{"num_hidden_layers": 13, "hidden_size": 224, "num_attention_heads": 7, "num_key_value_heads": 7, "head_dim": 32, "intermediate_size": 640, "vocab_size": 2776, "hidden_act": "swiglu", "norm": "rmsnorm", "norm_place": "pre", "norm_eps": 1e-05, "positions": "rope", "rope_theta": 10000.0, "rope_fraction": 1.0, "qk_norm": false, "attn_scale": 0.177, "bias": "none", "tie_word_embeddings": false, "parallel_block": false, "init": "uniform", "init_std_qkv": 0.0265, "init_std_o": 0.0, "init_std_up": 0.0265, "init_std_down": 0.0, "optimizer": "ademamix", "learning_rate": 0.000509, "beta1": 0.9, "weight_decay": 0.28, "lr_head": 0.00539, "max_grad_norm": 0.5, "warmup_steps": 397, "schedule": "wsd", "decay_fraction": 0.652, "decay_shape": "linear", "final_lr_fraction": 0.05, "batch_tokens": 32768, "max_seq_len": 2048, "doc_mask": false, "train_tokens": 412800000, "max_steps": 12598, "dataset": "wikipedia_en"}
Each number is 500 + 25 x the weight over its row's rms, rounded and kept within 0 to 999. Layers, rows and columns count from 0. Numbers have three digits each. The size before them is the row's rms in percent of the matrix's.

# layer 10 MLP down (transposed), 640x224, rms 0.0694, rows 532-552, columns 0-223
095:569513473514512468466449534471475487489492516499457515506505489484528458520471486544479508464472469420510496514473489477525485479504547479452520492488517517533513518449543479505526487510509520461477504507503519488503517498538496492473479444499509535526519510519519515463481473483509476519466477524468553506548506527498533495544505504478514498482453480488513501487518486512478482459490479493521522532486486475493463521503519481483474541507524490496514507454522490547525520484520538487493476472534476494508487491507501469501528518519467476481480499547555540470525490510478560463468519533492476516462540506499501488467508505533492512473487507527475504534529487501491491505536
102:511506501516541503537510504492508496513557505502492518540460487502466468498506497467481508441479490479489481541497510532509490545523484452508457484525495492475468466495478472499510551448493472503532512519469544498509536519476526461508499483493501518493472475506478484483523459512440517492508519485492535480471544514487493499475526507453517468513471515500497460458484534477508529486530522549509503502502503477538521464475485490488524487481501494487458527499459548493460486530475489491489468489504500539499494508501535528477436512505541513532466481541485532522518500524476471515513474506527532498494526452452474517476514478528524522538503522507516503551509493511510487568481
095:511504538513439447494526477525485496512523484529512478532494537476487531510523505489477494484504517462511530491543491526487518482486501550511528471530519492502547553507545558522547498534483482520524529495551483457488506455482472512475473530518542510495499494495497477516493511477483496494490523517449538500480494506489450472506471496486504504481532518562422457542492497475488540525547476481495491518512505501501514501501502515471493502475477490532535499484482483469477516540538491527514524505524473471476497506525492541506518525520514556532516501467522501520494471495484493524504509482493520495555516537517481468499486516497497524504535500442515499479523487509457449500479
105:496486529465489518502493514485495485489533547472499482511519422540507461467489491529467509504448453535493525508498508537526551547530491579510515487504514541511485473499527498494492447514474540538513521470512487509521520462530517487452485495514497483512541509496509496489479487514496469500494498464490478461493481472470513534478490493494472510436512533525496489463530476520479490491505516480455504498495496465483537541539532536466506493482500478476512479498523551524485496512499497491480494531475504494496513501474482484527446495522488517500524525461462459463501493522490521465514483485485465498556507521526508487505537499489513470456484478485466448481454501513514530514489
100:477488527466505535462502433520472426531496476539485527537489479472493494527510487476513497501526508494535458550503503450468522516492478519520496504481452532480518514527491495525510462480492483527542513517527513506497517510519517476495461488501531508490505508516531499502498449535537526533507486485494491529468481494497522543521494515522494506521477497517538513457449463477506506540510500499508543481548473494472483505471503547451522490543527532508488496445476517469565541533504483528540516526495457487446520505495470505486486509519510486493474531539522497515511508521538462518472518512486499516507540515505520501481488496551526534518510482527489498515491465509493489525521
102:485513503478548504491536482496493466497533489501528486486534496524514496471523513474454476540493494500482460541486498524524521518493545522517474550516404516505472542497509507470547502484494486504538497489497480544512485501508513464474510493444486522496503485496500513527546460469489535481519505508495529529496511512461491589485492507510467513488513517478443506518541470468497504477511508519528480514533536492506530534533504454510504505502514519505497484520511522550496530479500488522512510507465486492501500491485510530489521451517521527497485509550497490516453483518564485517501501519476511480530534501552487481526555505438486521528506509486508482520514486540478473498511
098:534503486493528497537525486477525470487493511508480523492524504523531470449501520498490491537530486542482506482477508515522445479527495473542503482489507479471534486433469489517543469550523512504509488488505511498493529497505484504557506494511504486523498516509480541500475450463535496537471518512466469524502524457482498519517511536498607459496515464544437488497499483497479538546490548480464540489518515489536524516485505526489510475515516513516488492493517510471517504517523485513494495512506526526488540492512458500493519492489486470517560509509525529485529482474498430520478443479501495523500482500528528513461493492506517522522511481510489488515532495498500454484485
080:491482475496469535435483521491502508508517506497488518525522494477498537499490487557532565402507556501502502493510520489491501486492463490565496487455527474505468527513509491502470478479490524499508471489500529502525536476523458492479492509501504487463496462519536526483492458514518524503485472521506509508490512511488528452468490468488415488500517475458480501502552451547491523473494448547540497472492529535505498487470482489496495473483534505519489513511513449507471487516482506532497514528495478485468472523508490481507452485478450504521474494515476468520498529532515506488497514485473477506497489531498492513537531492519493569488510505480481500488521510470497498496494
096:477448523490532519532446494484486499511461492515472523493527507524502460489454497481486507429489479490461462516482500497496502476462494478516474514507515501464497531479471459489556522492494483500508497485517524554522492498509508485454485459517484487531479483524452487504475476510490485473491481514490501501486492495537519477500545500521485514538439501482575523463513503495479490444516548555508472475539518506525481511489525509507493489526516465478463519489513483488465535475527493521515491496524520545486488501570499517496480512483474484524482474478538526485528529487476503501451509544487513496502495472458488497487530486574498509545481501460537500511505506481517513482489
102:530524521511504491492490538566494532492500486498513530500504467453528521515491518494519510508519514485537473501495489491495501499517471526504507541501461526489509484513531536507513506491518520456512465482517470489485492497452518538450437484516520483505488485482528472493465530507502492485491440510501483519477476520474523497451482491471524519495511473499558494494456556534522510505478472500490499504534450452505537497556512481527507518533514499485511482549492480519508487490515527527491504432475478501508468514502517498470528476470506508476535529529521561492486510423501512456510461461494489529536493513477449502487458492475466525496501526489511484468538511513508492533524
101:476529494517447505513519472478511489506514506505499530527519549472511467506524482490485502526495499544479485467486493495499480476465513506504461496511556506479496506521516501538493497488511486476461465481477529501491498469468469492526525485501532494462517497464485522490496451506507488497517473496522492474510482488493471478539512492531527547502516506513590513541504538514439503476537487429500501472480532520482461532476521508498498527478478505527495528490489497485541456536493509557475483486527438483496505492524535528529501545554545521495497468497500485520481466512500489507504489492486480509468452523505518488445476483506501459467482484552508456477507511469526506456500
094:469483507494463517489547489457538536487486501467487483511473507498563492544503500482464504556527523492485468476528469472515487539482539504493507513516462542518515506525480518539495503514512507502489504470494523464494493487475462490479516489537474522529501472508500510490513494503506456486507480510511540478496468532506512485542488450470526528515489514524433501494495529508468492497504513463488513498461475471523484436504516448474517474457523512500497481488509519511523502485521508562494474510508533518491540535529496490538506534526525520464517512487527482431517514514495466462500490480453454495496471534523498475524501476535543504514516483505457491531461510467546508466483
103:511470532581465511504507510483476498491471499520504501492479451499470465537511492442515491407469490550501533521526493485502521495519493564527459510516469515478525503492550476499497516506517506526546477515512521469484517445522501561485543536510532546524505515495513515527517526521482513515492451475489487512514506486483530523524483521518483498506492513517464479520485478496480496484510517462548499499497519517489468513488470507464474521532528519483483473502488508515492528518449500506512501478449524473548508475445480476566492481531527533488493501502485488527461477495516522520474507481497516487513536494494507481483504495485461535475508510493510457505509489544487510513504
102:471525513473504455517513503492497509516495479472518487493486540502459547491502481465563581532516488456455492488529475488484516526547472500460562493506516508517522520544525575535527532519453504523472535563486503515504499507498467534474501508517441482502530522509552527513467498512498524509485499488512492515527496466523525521525520498510496478450517462505527489473502439500491509498553509538504505514511499527530510475513484485443472500496529506535537499507514459475473487512511458484507521471448464502496533506502510480514511485467547501498515515499526509483509489488502501545534501525501500519523505465516498502504512477528484492516511508502530502482530493510493523534495
104:521504476489479537490452513487509517520553488517514514493511497529520498502481492456514504436501529499485489500521527520540527536477463500502473518491495501473438489476521472522499474504519474502509518495509540505553464522477475474529522494516476542502498518511498524528518438475519513521486473526522488572510506513498491549496516530494559550497508538483545534508506524475456488501483542527523492466491523497484530523510459524493455505524535509491512520493499543495476513494499504510501529502493483512513488522486524441527496497505487485490557489551486513448475510532498483506524483510543474488504540563479516458496534460493472483546490517518465464492500503498489506533483
104:508452475508491536490482480497515438510500495526525462479463547508491471512486490527500535466508500455461516498478478498570503512545483487528509503508458494483530483482478566499532527521485478491523496454481540510489465482521490503487515507478538475514452505526499478481498468510495501474496485490458472512538529435480495517461538534466529507503479482524499520496488481482537532523501502475482477521516551521489504495532459526478499520479498528516532521553533473535501500530478519505499467495481498484502506554492522509551518517497467548502515508499533520476433463509498511506482529534487476489510525461468477522512551533475473509481502473489509514505507507484493468516478
105:494473519492425510522488504496486443499517502486490523503516501485534475500484488447472440466498499537500481541470520500475471473511501523520486514514472488516486481488514489488498528543504484457488504480535520487528532513488543502497508505491498492505438507483521453512506480484495474516476513539535521503536498484529467498539547518503493539491501504555397500499491517523496534497486498512529523456481462504504500513532459535510527510505507550498493539518506470499468527485496546470517479473463497510505507564505504465514536489503518477460490478492543524508461457510474510466483493497495511518524520485499480487524519514524487513475495478480547505434500507511505466491473
104:504492502486475507496504512550508490529516486508496541523507508540529504462519493500486470540504483531512523479509481525470513449483545471511520448517454427523546519517491534504496508504511493496520488522481502491472518521437494535476502489515429518498513484504471489487496535462496476487482499526485516458485507481499499466493475479508524438501550492495454476491503508524489528474533514570512481506501498507473500587485534531513496480515517510483484454517498511468508458499527492543509507494494513513542481483493489493483462518469506547468529492553516483520516496503499498527509518493531492486518492529512516488474471568550495507531464498498452477537515515484495494507509
101:519505494500488515519500516468466493517497484476481494478445460478499535532526482526527471566459476498475457449484476492481498477507544445536501484465481497516501530503494498491492484507487487526471521485483493460462517476513524549485506505540500543463479519518496487506523507521520504456459481523519515454491506465466515483457481524480529527525470501485506491521478478509496439430496472458506500462505504509501513483501480482452461523524492517542534513475461533456489479511519516524511482503518507522524512448553501508511512467502525480477520492489479527453490559484497470526500512487502467505517512489525451521526510533489508515490509499496539454510518454491484497518515
098:473436493444494465511498473487526531492513483460509535531507550524476493479470562481501510498513523532527484490476505478524484500506512517490482518511498499511518480532483527504516481486484505478520494514526523463500506466485474510501496508473491449488469498527497493479502497507519450468446522493534506506467486498474512568545529440537544520498506493520512471446498509524500505491486476496566490472463514514496504526466502547539560515533495521495528501507460467504471517514481511492481522479477502493474484474493485459500501491476541512517538534550514501474497492492492511491479521495502462461512521452480525471505516508519480546514485489559504515541472506454539508488473
097:508481509520482470476465493494523448475495513483514499492565481498508483524520481472486522512511515492454541487484473468504407508462486485495506507511499438533496494510555496500523485470519519512495488512515477512493518480456513493504514522481487527479501506517517496512493517483475522528527501454509486428535504504504474543496499500499543518527494513485492475513495493521519506515485501441515494522473485514532499530496510536511509519509466464494498531492514483516510481531475497475465481486467486532518469470460544466479507445503431479443533506503513461490488490515485465519482472543501495490473481486472472541490477512504486563519510539508501465488518523486563472463476
# layer 10 MLP gate, 640x224, rms 0.0696, rows 533-553, columns 0-223
105:517501475529529481540528550524519494507504495458508492519494460529485495526524488492510495499498504521501510504536467475505495510513516529473528465503454473502474498514509539464513562509509498453504467559478459505476528475494498517519520509540527471490497524537433505491488538464528507521460471477481513542477480486482548550510467524493531496527515507469484536462470497492489526492508481449450543486535527507491489513513491548463485554488507490482508463500506505480443455520490511512474530478480525449534508480521472468568482525525460500502471485513502497499529500548497520504486476496501492479505545500485500503518487484489468478499506489497518501542474480513461496497502
094:500527524491448541509490518535514506516507490503521446531514502458500492503477502501527511472522514549512512513484470508471529573515474524465518508483484518466531526468535532490536487490475486523528508527493414504529517483499492505491524506530518479507509493523512514478469459509507460532464522472489506471508519514505458522493520497520519465466504468471490484493510496523498493502493492467497452488491529481550490513516491530489465460558498453535482542502522493533530504517517511501453539491474492475508517483499528504508516491512471527512565506480489475477498474468505507498508500547509537531550480521534475500519464508473520449472511472518493482532528486554499464533487
111:430493521488488505502440487486453470522515457461505510484489484507497508512498540490488497491521446502487507488482467488487498508526488475522511506529485522495491485492495499491496489502478514502509541498543494475500527484509525491504504548500508419454484512525488573495456497521506492504508494532533486514514493492491495511536456475467524505509504535502469516477509508495490489456528515534458496492524515551500501506465482492500515496518512508543508472472554483485444485495471486466503501474501512478447529485493509437483534543537479483528480527485479515479489548480466555524497496448540537489456516508513458485496532487491476505483465527469549502493536527504533483520488
104:508498472558508506477497482468508535530500499484481510511503552536527513512492492532480491489509516501509507501482501512553498517535497515504508481517499494524493480549544496475508595489481528510500492439452477512490485474488475463519500533501465513505458496496514543492471476491462551447498531513477508506523505455522516475457480507484507539514528476525487471506523504501498501501514551487465488477497439490535553533550487487517489507477494521472542469472523506536488477514510545532462543507489513506518461532508479456502503538478482541487525462497497516489531505493469488469494480505532520466475488453506481483514483479496554494496493523477518515504477503545496523493500
105:475442528490488481455516489525479517500529504505512483531478464490477487533508552494446457489498461453497449515541539484496528526489475471533556488513498542523506473569490506505526476484519485470536510533511510487503491485509452507492470532511475516505513510454503474510495513479514489536484502495470511543484491497490503504472463505499465536494535496462498507499532470466473521522566485492489497517466476525509491499502451557495507507466508503444508470488515471491506504483535480469508471523483528481488512504545507490513513490542500514446519495507486475473489471476499479521485487501478483529519489490528512466480513530507512533483495533506532502527554522494505490426468
100:544466520475482509459510492502490482496462482537511473498469544493501486501465506484477483458550445518508528537473502507526496539465532517471514496433467499508531495512511496482512510487472458530504447494490512518463480520525506465496457530521548521532476491492501515480504530464528466477502492505476511494490476478536468481518475518509481556521484493502472519450481506478495504499474533493508495493509476556492510518511488509473510473492539495534469446493543531479481476516458533465497497492492522545543532503491513490516493471539486505459518508479483479474463491488497487485484522507515482511494512478518478510446503493456498491464483512461447502476479516445494550513458
084:478504505497508506479520513463493493553504484521496525523513485464516530466480503528527503509499564521465551497502522482538518454482451449587485544452498500528444530522490507528526489468492491545517490489502532510486538491531481468472465520481521523518508473486533512516474488543512484537525513556505534467532508514485529441459528487473426502554507496522511525521523508526506532529509474521512493509502536478506463499511476523518527491489490500550512490510511471509532492536517483496476491505496475502470507507495494517499437493492516521517489513519475486495495479543489499509529511478511474504505498515495500462503544450482517500507504488518491518479541514470471490498501
109:460470506503498543546497544454483517506477445511486520482496539498532435493514472498450455482547497496491490474496538476484490481475528454495514525491513513490512510504464478523549487520502450504509489517513500545552521507509498441471503500491512508488549471536506463482524493504486476490479464488511498488485480495541551536473505505518534540518473501523497534520491514489494472433491525537480489492569489510515487527488489531504513515540501517480502492464461468484515515493497509462463482494483532544502486452520480492484495508487487461493478489447506488482524534499505488527493514531513535512470490466469497479499536463534495488484492485498540475493482550497518487491474
094:495518542483516517491504529476494473494523488533497477496477483513539529472542506561531483488493532514541492511509513536532466495484452474511481474532507528501498499514511519476519532507530481534489520449502513455469546484480529508509487490530539507460534532464501500503500481492455530529448529503458527503502492446485549514473515511506533515475506501513475483532456503516507491493505519525500521493489476521531512588486471455541487545462468539505577520504509477467486483501496451527516511478478497511482547497526539470518504514498484480522521490536510513496513500497544491526511488497478509503456466540520488509505470487476519547474516512489497494496519493474529489509491
098:455528513481463510536522492499493485500504506499509545497479471482489510482502490490482477497496477502514490517514451511499530510497527506520503515492472513546472499514505549514508519503539508554535481502488517493546507486465545511474468539531504497489508519477501510527521469553482487528477498540487504446518459468524479505474528531500493509513444509481487490506436491455487523504456468516490490519510501506513517525498465496517549579492520495430512489462514509513509499467502497521479556487531482525472478501504452513466478455475489535537468516487504504513448500478517493498518459540516512474495475451479462465458489536496491470462471486529497485499496497484516485543531
093:491506492473530516516486494520496474465504536521512479512496484489489476510511475500496502493501487482494502529537497536475489492498468509527500510528555489484489504504458477464543538481523471481561484488500488485493493499528533505473490498533484446501496472487470498509529443523542493499492541532491539468510485474517521496546460483472531522568522498483517519532494512444479492529501496482516512495445502505472529515505497522495483517457502470487489523539477526488493513501494500472531518505473494486452497537457529502519503492486513534517473553535460495545496542470522497494479479441480489511471474508510410487480495527441536528524449511513483472483517524521496494522490
090:543516486505508476478493544505482494515511505499507504499519561483516497510514508493524507496483456483478463499509490483491531501505497480500525520498521411454468516504502441535507463448485418517474472498516485531477466541484482538536467493520532489494548463471457489524465497515516478529489478519491494491506469549474546535507467526483464497481481472474500473533519516469522531507515477519496481532538499511497492473524489488506467509488506538516457471464520507501474475497514485524507503468534536494500510509485507489525512508496491470500486484517483546506483503488501516491520510489513519530488521554528532495552498506484482519488565548546496507463510548537506520514482
100:519487483523484507525524459544503498518502510515522509496474509464534531458534518495477538501523481480550493503517489500511485490495499505488569513503504510495530536468500456501526492535529519503536493477434489538516482498472489510494537499516498481430497477478504533492514511477509509415502480480488499438477478511477535550500521492474459498487516461512471479495492481492479494537471498480479464479470503477499478525478519471515489483529470497503496564504534523513509526519511495544490518528506548471506521483506523470509537491517485510502516525495519503511481490469518491482471433505471541450471496496485456531527503462524494526473520549474487480480496522518471476458488
099:527548468527493519534490482458508469523462484436480486473469511511491517475522502537496504508546492505524483465486534510489508479490514516523508536502499510525529501474502501440507514527493485518500460499451523527522563507491532476523514515487476503485509540496507523502488444462485479518483481478536514495505497520492468444500511497498489521456526482517483538510503479484517472567553447511489520529490489503437530520480493477514480435515500495529510515526520473480553539485483489503485487507486500531502502484506438453476511513530476504518520497510530524485514541500489518482500471511534546500485557479506496465481523523497453495487476521496463524480518543518483498513503
095:516520500505459446498496490500482515499499460484483514477425512525523479478488545489482512501525477468496513459500527496512475529513526479500519494476481483542537489486500473523496438491496499529509487496485516477462493486533471463545515489476529481493459481547541528473524551485466491496515436513509484486532500480483537499481516497507446498484497499491502492501513441479494476502535551521482461480490549517489489480548509460536486441476483471487517477476493528514521484547506549492453463503510480499476497515512533518510495516487497441498475497461495484486513517491472486513514523491514499537483490513465506496472487496512531495504464507518447496517491525524522572530495
107:479504518506503489542493481515492460504513535492484499534495488459464498466496487518489456489449491488479468478506530513514475506553550479491487493543464525527497461488470510491506500468459523435517487505486515510513511515478525481496474525509475454512495483504484478539549480497514485499500528488486441522507526505501502538500494546477507471507470526470469478528503489539497498520531513504555502515477509516508495496543505434520511523537497546467525484485472498498504525508472500457524528498520470462481484523546504493528519491484488497470476516467514515469557487485477488486552525478564479490540526462491517529482518555520528511507488500531499506526472485462525446514490
103:466504465500534483496492471493519453525516497532485518512531535504515513501504488517487477496486492514493478519480502486507553549472458483470456523490503482520477523473514485474548547542469496524530506515452486531495471511478494513536488498522530495516495554463500516468490453488464524504491524473480477486539496466482503454496449481513503478524511481495468493485525469506441461451486522489495478480450501522494511477508497497494498518507542470509506476501563496485491514516496461487491515477520522506491518514491477509502484491481505504543483500515476491489491520511473524496500488535508471417504520518474489498455500465484539525485500530557482541489495547456446500558467
096:481458483532520448505522510503488485495490452504501491501471496499532515453510486519508519481488510502482506515503500524492506488527495498486500550515494512507470449538517566516500507522508496502485532486500498473521520486520469517510520512486511446516479452522517503488473494559508511469466504485488515510564516521487504529524461483537465514519485491512463452535486486481557520472525519543476513528510501467498507540500519459453514478479531504494497475529507479506531479493520495446474540496519490476524458503459458481470507501482476542541505567514477489475473485523470519519504523493544490497422485494492477509502474534489512499445456498545504474517530515518497488484475
092:508481547476477526515492494495495477483477484490525506506506487461485471463483498512469489494481480473531546466512527463527496535489489511455506504492511479497495506499503506504502464469493515526462470487519457521499548501517483506499546530490548494517494447490500442491505443503443510482459519516481489495456486528496509495494473484504512483553507519468499498522505512542462481489532470518453526512550521499462508508504521490549517528575529488511485472494481513485527457552508514469475544499506498541529503499532483486490501498476490460466542525483459429481498462495482505513522519515538488468477501500478475505499516512472508488511523476489529463552491506507458462480506
100:503494509446515558498496507448482483512524500467494548523514521501541533483529517491476486519516514470474493509502503522506533499558477489511507479486477497493535471501486517520541521507484489491501506489478515520507524524531499503471512487463501508503521469521483509532511482454515555475489493491457477481519504496505483529519482487514477487480450509517489477522509472494531493552517495529441520490499461482513483513539493526457486501518508523479484500538535519516498547530489451483515505508498509497511480531519504527522471535538498475518532523500481461511489521500470520555495536531486491470540533465495493503531457539463529424498480565514475464482517500437501450527481
105:521500513508498507508482500527548492470504476529504467519514501508483493516478451515482506477539469515509464536506505470546575471504504487534525488521496499536519511515520508525526522542490475455519494534486503543477484513491467513512558532547479537538517521518484488496486540497492523510505457489464458479504484502528486486495506524492475492548527491478481471475512517526490515506544472515489545501539551491463487484531528535481496517492513490450486530527493478527530535518475471465567455519465496520510510506464536560544523469508508531489492484516506471492533515512468505491540496511506516477537540504513476493482530511480493484481462548524511474481532503495516488512474
# layer 10 MLP up, 640x224, rms 0.0709, rows 533-553, columns 0-223
100:500528487539489514519504466522492507518451468492509474491496459457464504500471485498491486502497531483483515466458437482474520491523506472524483510498492531540485514522513503472510510499498494500524500502483518487502550477507522492448495496509469517521493515507485520499469518491499480523493522523464471513502507531470464491543477494496478467518499482489474466539495501476527519505524482528500442548502460486496520490553511480503521489466494451451546518529532547450492564464536505464499529509482509511496544474488467558505499504476495530475451495545550507469544495477495489522548504483479519503495476515532446478522465509471536496508504511514519477446515484470499525514512
097:516507516515513471471498458490443503500470467462530527467499523511479490491461527502533542487499518468445486468473477499544528522495515458479515500555482523531513514488484495519441497513497534546480523514471481513507509503531481465489502494468524477478565485500486503470502485532515509493573470455523506500493513546443519499475496461490511500469489491502499473465449502481482483530461486532499480471515518463487512487478506465509476472535537529478486505437530513486535493503461550506512507498528538521517500513494491516487536470479521528506445521507520489522500531471503507467536492479485507520508502516534496537516497520512477521482496510523538523499483509471495552481508
103:495523504488487447459488532506500512511507514473499519485484524513516504541487547502481534503506522536453528548507548496513474523502498472505470498509536531498479525511523458528471504473507502501425472533489487497517516462517542543540502506498537483511507499543536493471499504485502498464455468519539489504536485474493548501450484494494498457465529489495499482513487503511522456484497508522490527502530483519530511484471524528492483468468498482453497457493507490473468549518513466500495537506497470542492478507467533461517516474525506528485506495497534477513547515507510485505586508495494523538490458435484509510444500479515496472497484475471519499483497532497476477515520
100:492454481527509500478493482460567511491496511509471574486446480509495473508510517527486495479494495469492528505558488506484492520495483529449500512486539492502482547544490512489452491520508529520493534496538449531504484477514498525495487561483528457532492506499514504492509488503543479472533499484496476490512449504492534518497527493533480509505501448522498479559474490500564523495491460506496503548502511514484463457458527513459545475469507532514489530517512498511541531477487484506487490554485490499506487476519484506459495534479497479487461520491525500464517485519484523498487515515508404482517479486469502512466509504507522497516497481475490500481479512498499495459482
101:517505500526472464469525492523472510483540515503504467502506498541461481494503520510489521511504486515515476509510460476505551529530505484500521511484504488486497490515499528551516511451502470492505495516499518503536460468472475477472463484469467516484505465495504516524522530477485517498467469503493518458532472524475459507456538468514481544459514526483496518458510461528503465499524518519494467493542472501524520488534524504481485453518552525487517479533514516505436494508499511526493480489498532508474534502514508510511512478542496489498474529546500467544457539470519484561520537505481466482491458543504543520496498497515523547488498537531478540550512505540493541545497
109:530492528468501487527498517478540468499497523475511471550489487527496499460515493496543509477490543518486479495489461439478520511544497500521489518519489490494471473485541542472528519526485495486500522500480485454508500491469508516563507487533496479476514490506483501489523452542456477527474514478477478491524491509497455524552516523538542477520464518508487514460433517485507475468517462455463551496531534513507492532481555496489508459486506558486531537488485475481527516507552461522495492491502472510480500447514474506500499484510474505492489488473511548489513481476525495471512486499506489502517551536492524453557496493470519490491507498511514506523510518524523499506545
085:545481555514509468514511506495497459495477532512497560464454463496502541453479526491467467465493490488517514502521498501546483507502509530428531495512429495529524444487533494492510498465514502501525513508473473489510480511487507526479492492525476539491491523489453459541518511527483474474483490480509503512515504493502476555530485529561505515507535529504495528491480535509485499517528517459521535513546526515521494476498489479518472481537448517462483461490502539478494496491526514505508523529461506490492537496510501538469513461497486496502497475493546528485495486453467487525496500471534476513463496509540513482467467517493518437507493484524491528492520493514519485459515
100:510482523491500477504531468545493509518508507531521477511498537483503483528527482537475482497545535538502492537523495562511519529535515491462498502543501521520506533517518539525491515510482496519526507476523532495473496456481474486476531552499534478472530495455448507511511519498494515497478521464484508480498531479468484451504505480491521493481515518508516472517514492496480443564459506490504479459506530462509524570493458508540491514505530536523500502463497495494516522476513487523454463489463522482532494531478506457499497488501497525465513535463512505530520497488478531496485493464503504505498529528554475510503480530490511509505547538507498474495517461437562489507468
102:477499540516504492523548462536500482500505503524499544465481466522509506522563440481517547502499471491482497464480523551476503480511484506491491526488504526461481484470499517518534499475481531535485488486532496537507499528498554494475477475486492477444499499516495491474480505487482536544505508516499505485529528502458530489483500517492520497486511483507500499526486509486483454516488529474551502511512504468453515517488471491508544495486474493539509510514494507470474511514504506520489503491484468479495514572516534497544501505424490485435459460541532488519526517480494534520491480467543473504512525483528484515528477531474506532495482496480435467483518530485556486499473
097:499501492516513534478493468482495491529519486467512544518492493468513486457527512503444502530506502502493526440483448479479518488507443460495533546481538477481514524472480489487492519493507502557515525459539533470515536472513529532514483501505469525489516470513502513492469470503500491486505532455497488469528464515496479463506469491493499499508442536498472538493491495480450494513539519517508490489490515492503476560480519506510492461509490453496482506514481440505490516495485497518542487497478507532461484492515512519475495514508476463482480495506525491448534483513505540474504540501475497528522491456510432468464504506479463536571476472457486538505489504501471497527506
093:505524515544518488525518504531520486506497515480477494495485492480493491511499509485488515475564525487487487455494452483492509469512460485483494509519537507503500503497521470521499533476562506455494473453488470489500470494493507454503558520503533481511484485542484491499503506494492493513424485523474502503517491478514466501574523507500488433499499505483512522567487491463522539524468552482487481498466459516501492476506506528497455429457477517517534509486523438485470491529481482543505472506495494456504515523553483517493547499486485496482540510466527542510489512550533504512530487497488482514468496517503518458487481471506480526483522506496494534517490465488488488495497
102:518486517524488520516488515523485490483537508512501475478554438493500459496489461498496512488475509494505512467491515552489494508507489519514515490533453485544472505540457483494510490451504510448517462518505511524512517498461497495493505523518526484489466522543454476489464491475467543473477480456482475530521518498533537523458471557545535494476495492530492489474494492518457493461527518494474507493496481506497497505515504509519472513510555478482503496538525473475488505535466489478515512533480491530521546501490512500487516497483507472506486479512501539492469537500466476481457494500503486482543505464528520558449495493529503494522504486490569506540475537540508487487429
101:503527556485496469465494448515467512516472478442483474509483511493497449498493487496562533511520503486500518530483421520514491478497513496443509488491464475531519492485485469478509549528487506461514537532511470511545457492483506490536542478529539475492485523490496515511515523498477463519474489505486481510489529491488503515499555472482528476515505473457497465544466482512487492480507453467494489469484541505537476504519489489516500504515485523491484513469497435520515443488489503497486456464525460526521513497510522517496501499494488504503497492498459522509530473478506467493531497507481512517518492534520511561514480500537507517465527518526524525467461546514547523491528
101:510509464469500490484502461510499510500578507462498516495534509503532466542476507473440504522498490517545476508512478501516530503557503513506505478545503509519486460474508424533490481502469469501494540534521520468497502509487484481502495562491514487530503500486487512510487512466467530517509503501477472458475505482509460517492530494495511509513451522506516507470497525541496496547502466512528473493518528496466483549460520519528501464520466459527508496515476483496490497495493495455471532506494534459513500511474515535470439550508501523513496479508541517486535480536528482524521484491487464485502529463531501556487499488460506517527493438516520514518524498471498457507483
104:493529519502521488485527527529506520483469507508504492515546518489474490482515507496480504519445487508475535495468496530432504523538445498555516483491549497510537520492477501492502502505442502459484543509459478512498507464520475500479531488549506538499514503519462473483480510471493497472512503470491518518530497510474440495535476517529490504483477524542489576489488448501472490480495498496506472479527488505506485507531487503464518475511462474529480529471476492526461526506539481478528522495512487515465486436477475495510505499556493511490465514507474499514501509551502498499452545503472519491475519510529454476505502465469470506502486510490521464539459551519475471518491
107:490547491486507500513498521492468518465544508485456517493457519479500482505498465498545545466511522463498522486497501516499499482503495452479464485486493464481483582492511518484556505495505524475496476501461499506555478479484493508528480484498523496502483473505524493494495520472473511532509487488518474477494528542486466493488509496479515505491479491486532430511463514566466499474472470501485523488521459494495541436554491461474490509503457512508495487514543540507506481502542504509464493459524513525518486507484476484504519514515494510469458500525524518494535462472485504499531486484530516516535504552465514420482479491486539505483521530537504509495476483475461483506533
104:489513510494468437514473504527577495541480502516480491477490484462490472496507461493498504486507520514511484523484497501513449508458484454499469462531487517514501536492447482573502532520492474456504471477544486536524531479509522511474513509506499498486550515514483468494546489517466544481485483514493495456522552529513496499472478504506496509495557523509486475507467532454510478505492496525489501504544486507489520488497495497511492501521506498534514499558452546490484513495491479520496474508504498512500542490510501503544464528503502511495496518495507542490471510508457430570470460534465459502502519564500503477521490501518492465520505486506472464490503500507458511485512
099:481498466494467525481514509486509552510458447482480498493482513419482528481492486493478462491479458534503455487458471485525551474500474522452499472522506541488509518500493456526515494509496514530496516479537530492551467550507470519535546468453516545488496514481542494499530495513498530512505473507494516468528513501480455492481525517484534465514473483508486525541494496540519493473455461497530495487498507521498495452478460492504501490518488491488523527513511523531556446503505498514476495476486469484501502470521538521496476561473487512500500481503492545551525522551525506534509495502502502492481519499524503508497492482485459502455499502541498514505477525497469489522464
099:487469522491501481533505485464543529545534497518527529469506475511455493472496520508484443492547502484502498516459554503495483510475493525482553490511524533540527478502493500461519510498540476508539529508476481475491489473511452522466461542488517456502507463508546498495537484519475540485507507500476524483521474513450489498530546499492499517519476510504498509473542517517517485518479493474491476479522483481520482517481508519528537489481507491509566503468490573504488486492522521516505490458478478522523528494475457494512484487453527518501516479542526486479445469468513525487492528522474499507507525510481444457486529536505492522511504493557486510476477527545507499519475
098:486496499438514495512488461492553484465444533489480482512479521472505491522507516469511481506513509480439522456481457455496485517504480472471496514486486506467473480490524503513538486497474524519523482492468515489483491498486464498517499489504521523474492483521531496492509516502532476509529486494488450458505473517518468541477490493518507521483508456453490521542532527467509507507511498534468486467457495545500519516539541517500511541500463501537513486460521487542510497494527505514496483502505462495532443470517546505435489448463491498520467509498458493534491504514453497457514489487473567532482464526467540523514470474480482502472514516490470481506514522484508485502545
103:524470501529490470508471490541469553523529514507493487409510486492510515484493538479483513492538516535465509536480490517506489511473492526529516493470464524488499502462542482502499520516468517504516556509521492463484522498470492535427475548493512501483488512512486501536501523462489475523503491482512537468481517476481511500509497503506535529520504534545508528461515510511485499507527524472533510521478516501494515483539489463496507459494521547536508493501523519509465470475481492451465482493524490509540483465486530455461499560491482478458505471482508517533488541520531524486456505454498504529507484562510533545520486484487547516487504485495500491480549499482516516497498